{"n_layer": 15, "d_model": 224, "n_head": 4, "n_kv_head": 4, "head_dim": 64, "d_mlp": 896, "vocab_size": 512, "activation": "tanh_gelu", "norm": "layernorm", "norm_place": "pre", "norm_eps": 1e-06, "positions": "learned", "qk_norm": false, "attn_scale": 0.125, "bias": "all", "tie_embeddings": false, "parallel_block": false, "extras": ["capped logits"], "init": "normal", "init_std_qkv": 0.0181, "init_std_o": 0.00331, "init_std_up": 0.0181, "init_std_down": 0.00331, "optimizer": "soap_variant", "lr": 0.00644, "beta1": 0.95, "beta2": 0.98, "weight_decay": 0.14, "lr_head": 0.00916, "warmup_steps": 200, "schedule": "wsd", "decay_fraction": 0.853, "decay_shape": "linear", "final_lr_fraction": 0.0, "batch_tokens": 131072, "seq_len": 256, "doc_mask": true, "train_tokens": 339600000, "steps": 2591, "dataset": "wikipedia_en"}
Each number is 200 + 30 x the weight over its row's rms, rounded and kept within 0 to 999. Layers, rows and columns count from 0. The size before them is the row's rms in percent of the matrix's.

# layer 9 MLP up, 896x224, rms 0.101, rows 0-57, columns 56-111
105,210,143,197,119,256,154,150,192,203,196,250,190,220,175,191,209,250,154,196,174,201,215,173,184,228,194,200,218,237,235,165,200,219,204,229,205,189,216,192,219,174,270,261,172,118,142,185,224,231,173,181,205,215,213,246,190
110,184,171,187,127,199,179,261,188,197,170,181,210,182,236,187,209,140,200,199,164,182,199,154,198,230,210,212,169,209,212,239,215,236,228,220,215,203,187,194,173,200,209,190,204,230,228,172,192,226,196,214,187,178,169,227,171
101,192,225,204,178,225,211,185,166,169,201,235,194,227,171,219,139,221,187,230,167,198,162,254,195,267,210,181,227,174,146,228,160,168,237,183,235,165,215,175,203,207,206,226,171,212,188,223,185,240,195,202,168,198,211,241,194
103,199,173,200,213,230,219,223,180,187,176,244,180,137,212,181,133,236,206,238,192,214,181,181,261,164,178,253,174,209,168,253,212,262,171,186,188,138,216,229,184,195,209,204,197,187,252,153,244,188,136,154,128,203,176,161,154
093,183,174,168,196,183,246,179,204,241,169,217,171,211,220,186,194,202,173,228,210,139,152,165,167,210,191,195,227,184,220,160,201,206,209,149,201,207,165,214,215,162,163,207,284,233,206,197,187,175,206,273,262,231,265,151,194
089,182,217,124,195,192,197,202,235,166,195,166,230,200,193,247,182,220,202,201,244,172,169,175,227,212,192,170,161,180,201,182,218,179,196,179,210,196,143,226,179,229,208,197,209,200,182,250,186,271,204,173,205,212,162,255,230
096,172,228,173,239,237,144,223,164,151,209,229,195,221,200,185,237,171,277,233,229,233,249,160,220,178,219,159,248,204,217,237,207,183,203,206,198,213,167,216,137,239,236,193,194,238,198,195,278,214,199,218,237,192,229,212,259
108,206,157,207,212,197,235,225,245,123,230,185,215,198,216,180,167,191,216,220,231,206,189,235,175,270,130,206,153,245,179,187,212,188,223,221,164,190,238,197,238,221,261,183,210,199,253,202,241,244,158,220,200,237,165,228,260
108,211,206,230,227,197,210,192,202,173,261,220,241,155,187,215,202,200,221,169,147,211,154,211,173,199,197,200,192,173,185,209,243,215,168,216,235,183,201,187,199,219,215,138,171,197,166,163,185,202,181,194,201,221,188,125,161
107,174,175,202,218,213,243,249,190,162,198,211,156,188,239,167,227,167,235,146,210,179,218,148,158,169,204,183,178,214,180,163,195,251,187,134,239,198,162,198,212,201,195,231,214,256,171,183,170,185,141,208,204,181,214,190,157
097,203,222,231,144,210,218,202,189,204,181,139,193,224,199,189,156,206,220,230,248,175,171,165,170,194,200,158,186,187,215,227,224,232,211,243,160,174,213,239,138,191,258,163,217,199,215,203,175,208,190,209,185,193,173,143,228
115,211,164,244,201,200,189,217,220,242,219,193,305,149,234,177,212,150,169,212,198,200,203,181,219,200,204,268,170,189,168,215,195,223,219,174,221,152,196,219,219,200,166,210,161,208,201,230,209,269,196,174,210,247,155,203,177
108,200,210,257,164,191,217,195,187,205,178,191,170,175,198,178,234,174,222,227,215,198,221,235,239,148,231,192,188,235,210,195,227,210,208,229,204,155,232,183,165,185,214,232,150,175,231,249,228,216,172,236,209,244,233,190,226
102,240,198,200,180,205,174,194,184,204,203,168,258,167,185,172,197,176,152,169,204,167,269,207,245,185,217,213,186,177,174,198,153,245,150,191,207,158,189,143,247,189,232,217,168,226,189,225,271,195,199,232,200,264,256,183,210
098,198,160,246,157,218,196,225,188,192,230,213,193,147,180,223,223,206,199,190,197,197,171,205,196,130,152,184,196,188,270,235,227,185,227,228,208,200,194,218,196,190,197,167,167,222,216,180,215,224,293,207,141,221,212,202,173
104,193,167,230,173,244,190,149,160,176,182,198,246,245,212,207,204,235,163,210,204,180,154,172,161,196,159,164,230,137,180,215,244,167,192,200,198,222,211,187,177,242,235,177,208,174,188,199,240,205,226,237,178,159,176,161,174
111,195,191,144,200,206,254,167,237,207,178,216,220,181,199,200,246,182,204,170,217,189,225,208,211,184,168,173,189,176,242,261,263,188,196,238,203,176,198,214,162,224,201,183,140,177,107,143,255,186,209,244,200,246,223,248,164
098,187,172,197,171,195,167,207,246,254,147,234,171,198,234,247,252,229,266,243,176,158,232,209,191,244,259,247,179,184,195,161,144,179,200,204,202,200,136,209,176,217,263,196,169,199,233,181,217,249,237,226,183,186,203,167,171
110,219,231,223,261,233,150,240,230,213,247,174,202,222,236,233,200,221,173,210,156,166,176,242,235,217,235,212,173,227,269,206,170,221,213,197,200,186,190,192,169,205,185,229,180,170,163,183,219,178,173,274,187,200,214,195,201
099,217,175,238,166,232,229,217,213,214,183,203,202,163,182,210,216,233,194,183,187,165,192,216,162,215,208,184,214,201,177,175,244,146,214,183,155,220,164,215,143,260,213,189,240,236,164,206,166,149,228,233,163,181,190,201,213
111,129,239,224,232,161,259,166,225,222,165,131,215,226,245,206,278,199,174,232,194,210,202,190,189,221,248,204,196,252,151,201,198,210,184,202,172,153,197,189,231,187,193,210,189,184,188,189,186,195,211,202,238,224,201,202,182
104,285,199,195,160,216,203,181,199,227,225,209,169,158,202,216,239,181,263,175,194,175,125,199,237,217,185,185,141,201,143,187,251,164,194,206,190,206,193,216,155,155,214,233,230,149,226,168,198,219,222,189,205,209,158,198,240
107,232,173,191,208,223,216,152,189,197,207,221,160,201,194,202,245,225,175,132,210,228,183,209,199,204,190,222,210,209,140,204,196,173,168,204,226,196,236,184,199,240,215,181,213,246,178,157,203,183,206,156,158,190,111,194,202
098,193,195,182,250,242,223,207,164,226,215,253,249,232,235,205,220,172,188,171,164,205,189,252,179,189,174,181,225,220,164,142,208,253,243,197,242,179,203,255,150,225,181,217,141,239,230,173,197,229,171,202,231,225,195,214,147
102,203,201,169,178,174,195,146,270,203,151,207,230,160,164,227,258,258,178,207,201,190,190,199,241,191,152,153,254,192,164,215,201,262,206,136,206,188,204,195,239,208,140,225,216,210,188,221,232,218,211,214,224,191,166,182,193
098,162,182,226,223,210,192,202,147,213,242,224,177,209,217,254,226,227,158,205,142,150,182,190,197,204,207,224,170,246,207,185,188,210,193,254,187,219,186,173,188,240,159,205,227,195,204,165,213,163,177,192,183,170,205,200,188
102,161,195,168,192,181,185,225,212,246,141,208,172,164,226,218,229,131,227,229,227,151,215,202,194,238,231,238,222,183,187,153,218,229,196,158,145,193,231,234,204,215,240,200,209,171,161,177,241,157,234,248,196,240,218,236,187
092,209,183,214,167,244,240,237,210,166,242,174,215,210,222,265,273,157,150,239,195,210,201,166,216,227,196,231,161,200,166,163,215,204,150,173,198,215,218,163,248,210,217,253,169,180,214,260,229,143,173,200,185,207,204,229,280
097,127,222,145,228,204,190,215,221,228,250,179,194,195,186,231,170,230,208,201,170,157,193,189,171,229,257,224,160,270,138,175,249,194,194,190,200,230,155,165,187,161,211,168,131,196,203,196,240,150,137,192,225,206,254,165,181
112,208,202,239,222,182,202,198,162,174,199,133,218,222,218,155,167,251,216,205,218,206,174,167,208,244,196,221,205,155,153,219,184,166,154,168,184,177,231,179,157,197,138,225,150,172,228,152,182,216,172,171,201,158,203,140,179
100,198,238,156,185,248,132,204,208,137,174,175,195,208,208,198,181,249,219,189,188,197,212,209,216,179,218,159,223,252,210,180,194,169,174,260,170,222,255,211,190,161,147,213,227,209,242,167,181,189,197,194,163,240,234,156,165
098,214,194,224,166,172,208,155,238,216,276,220,180,239,201,201,184,189,159,188,228,265,248,202,255,190,210,170,202,114,205,209,148,222,233,189,220,193,196,172,230,271,229,217,213,179,167,200,211,188,222,180,188,148,188,189,223
104,220,160,167,211,231,268,219,196,235,189,193,196,180,228,202,166,210,206,174,158,159,201,194,197,234,192,187,185,216,215,225,158,195,224,209,207,184,191,176,180,191,163,151,190,126,226,214,187,202,177,187,227,181,187,201,238
096,217,235,143,232,176,203,206,212,191,202,260,236,191,206,217,216,233,193,166,207,221,178,207,220,240,189,202,214,208,221,203,198,143,205,200,241,208,218,248,188,233,195,211,182,169,202,196,215,168,225,185,251,194,187,204,224
101,195,132,182,214,141,241,162,199,218,162,217,206,184,228,180,201,161,192,215,183,211,193,240,215,187,227,211,219,118,157,181,199,172,135,167,171,209,203,200,230,204,167,194,231,192,194,235,220,244,171,227,189,205,227,210,223
099,111,233,199,188,211,155,192,229,137,204,189,194,222,204,191,192,181,231,182,183,185,182,117,213,236,206,193,205,164,242,140,182,241,189,237,170,141,192,206,185,225,230,216,197,267,208,219,245,234,214,238,203,171,192,203,187
103,230,222,169,236,187,190,191,160,232,185,166,261,222,172,226,189,168,208,236,213,196,191,191,167,188,185,154,193,202,166,197,171,195,207,178,142,211,155,212,149,186,150,193,225,251,247,143,211,231,216,231,205,251,265,199,177
102,199,154,222,264,181,199,244,235,195,166,219,240,199,185,179,225,176,223,167,176,191,197,202,202,196,246,219,218,250,169,145,228,154,210,180,179,225,232,216,177,195,189,216,147,187,210,210,181,151,222,208,197,220,217,230,147
097,237,144,242,191,178,173,135,190,215,197,180,225,238,178,219,219,229,249,184,171,160,206,209,127,196,190,172,226,208,236,248,219,213,247,210,154,253,182,172,135,177,209,190,180,172,204,202,180,242,163,196,202,198,155,162,237
105,242,217,215,153,236,192,185,208,172,186,131,225,220,180,244,205,239,148,150,170,212,228,215,185,190,214,180,130,227,246,168,173,259,198,214,184,230,219,194,237,215,242,153,181,225,198,210,159,200,182,212,198,185,246,204,225
099,201,209,227,159,251,161,198,122,183,241,184,208,225,178,162,233,267,228,179,161,195,155,174,182,177,226,165,156,207,201,190,234,190,195,205,176,190,242,201,195,230,190,200,194,214,211,199,196,178,205,276,214,198,243,156,206
090,209,218,167,192,206,177,249,258,217,170,224,257,162,197,195,283,192,194,218,184,210,196,145,160,144,230,212,195,166,233,163,227,204,159,176,249,210,221,198,161,195,212,237,206,232,198,137,228,226,201,217,151,247,154,201,251
090,207,204,194,215,159,165,214,208,173,192,220,195,183,161,237,151,141,206,197,197,191,242,136,182,223,199,207,189,188,179,214,190,211,190,204,232,162,210,241,224,176,217,179,237,194,256,254,170,242,200,226,204,232,235,232,218
097,158,188,237,261,215,195,210,150,241,224,178,190,183,194,218,146,174,173,162,229,204,233,152,176,169,186,197,184,199,220,177,206,179,184,215,165,185,204,186,229,253,177,204,210,245,271,218,192,219,219,144,204,189,170,187,182
103,178,181,187,179,195,181,180,171,203,193,194,212,203,186,212,115,197,179,285,161,233,222,197,197,220,146,224,200,191,236,212,201,181,226,153,201,170,223,189,183,198,236,165,234,193,232,173,207,173,171,167,216,242,172,173,160
091,233,168,268,164,191,207,173,214,223,178,177,219,220,149,266,215,202,159,235,185,208,211,161,159,215,191,225,218,225,290,208,180,152,252,201,207,216,163,261,173,186,233,154,174,170,206,176,263,183,225,243,220,203,146,206,168
106,182,198,231,166,242,202,157,177,190,248,162,193,246,233,217,215,189,200,167,219,215,211,164,212,218,209,188,177,127,173,244,215,246,196,160,191,259,208,183,245,173,214,177,186,124,241,175,236,228,187,174,208,151,245,210,206
099,161,210,224,198,249,187,264,234,176,140,197,241,236,206,202,176,214,237,189,197,192,248,189,185,217,198,149,237,182,179,203,238,190,213,193,276,160,155,219,216,210,174,218,220,163,188,192,214,204,188,181,151,240,184,182,161
098,225,189,207,209,189,262,159,290,224,225,222,236,201,223,161,192,170,175,200,205,188,231,218,204,218,189,196,186,244,231,220,276,219,208,222,232,219,217,236,218,258,185,132,214,174,215,190,270,247,211,223,193,225,194,255,178
107,218,202,167,211,126,205,221,199,206,231,248,192,184,171,216,147,155,180,230,234,229,151,162,226,205,208,209,225,150,206,144,227,193,205,137,174,166,223,202,212,141,168,197,255,247,163,179,200,182,199,199,199,201,207,185,201
100,222,259,182,138,255,255,189,202,157,213,226,151,209,175,216,196,145,166,163,202,274,164,232,211,149,172,211,184,206,177,215,236,183,157,209,228,216,174,227,244,171,230,234,175,177,233,168,226,245,197,195,194,179,248,205,256
098,192,209,177,151,234,207,200,197,188,220,210,264,147,171,203,220,160,160,194,245,198,178,188,173,207,217,185,176,258,212,167,194,177,221,235,219,146,200,193,206,182,156,208,267,228,194,227,206,191,228,201,207,185,187,187,190
108,204,212,184,186,210,240,212,204,207,171,260,206,223,217,200,185,173,185,201,178,218,163,210,162,160,206,204,207,149,184,187,268,198,196,175,241,224,207,164,188,209,214,151,248,178,211,200,159,189,203,254,180,209,254,190,190
102,211,222,161,180,147,175,226,192,239,173,203,176,214,197,184,198,231,208,273,174,265,204,185,196,201,260,213,198,189,195,223,177,198,218,220,212,132,207,246,203,178,203,228,152,169,232,219,183,180,222,137,208,192,246,211,176
099,134,215,263,209,254,166,217,227,187,235,218,183,208,164,164,226,175,173,151,197,176,173,204,205,230,259,197,168,223,197,238,242,209,201,239,195,202,185,217,231,198,180,217,224,172,215,178,184,174,158,189,182,218,230,170,176
104,208,208,216,199,212,256,171,160,252,135,223,181,198,217,228,232,255,239,248,185,187,174,168,225,208,188,242,261,201,186,199,215,154,266,194,224,185,154,199,246,184,202,226,234,243,231,237,205,228,280,143,237,177,222,168,202
099,182,265,170,185,182,213,214,197,265,202,194,181,272,210,221,218,177,176,153,175,138,181,216,214,219,216,270,230,209,188,207,231,213,238,263,201,245,219,226,218,223,160,216,210,190,214,159,222,168,220,170,222,168,177,226,202
108,235,183,191,171,148,173,269,162,205,212,175,201,182,165,148,190,187,221,204,202,252,186,216,234,195,221,179,192,188,159,221,233,154,179,165,172,162,198,226,176,186,223,170,192,174,242,176,189,147,211,195,170,175,166,168,169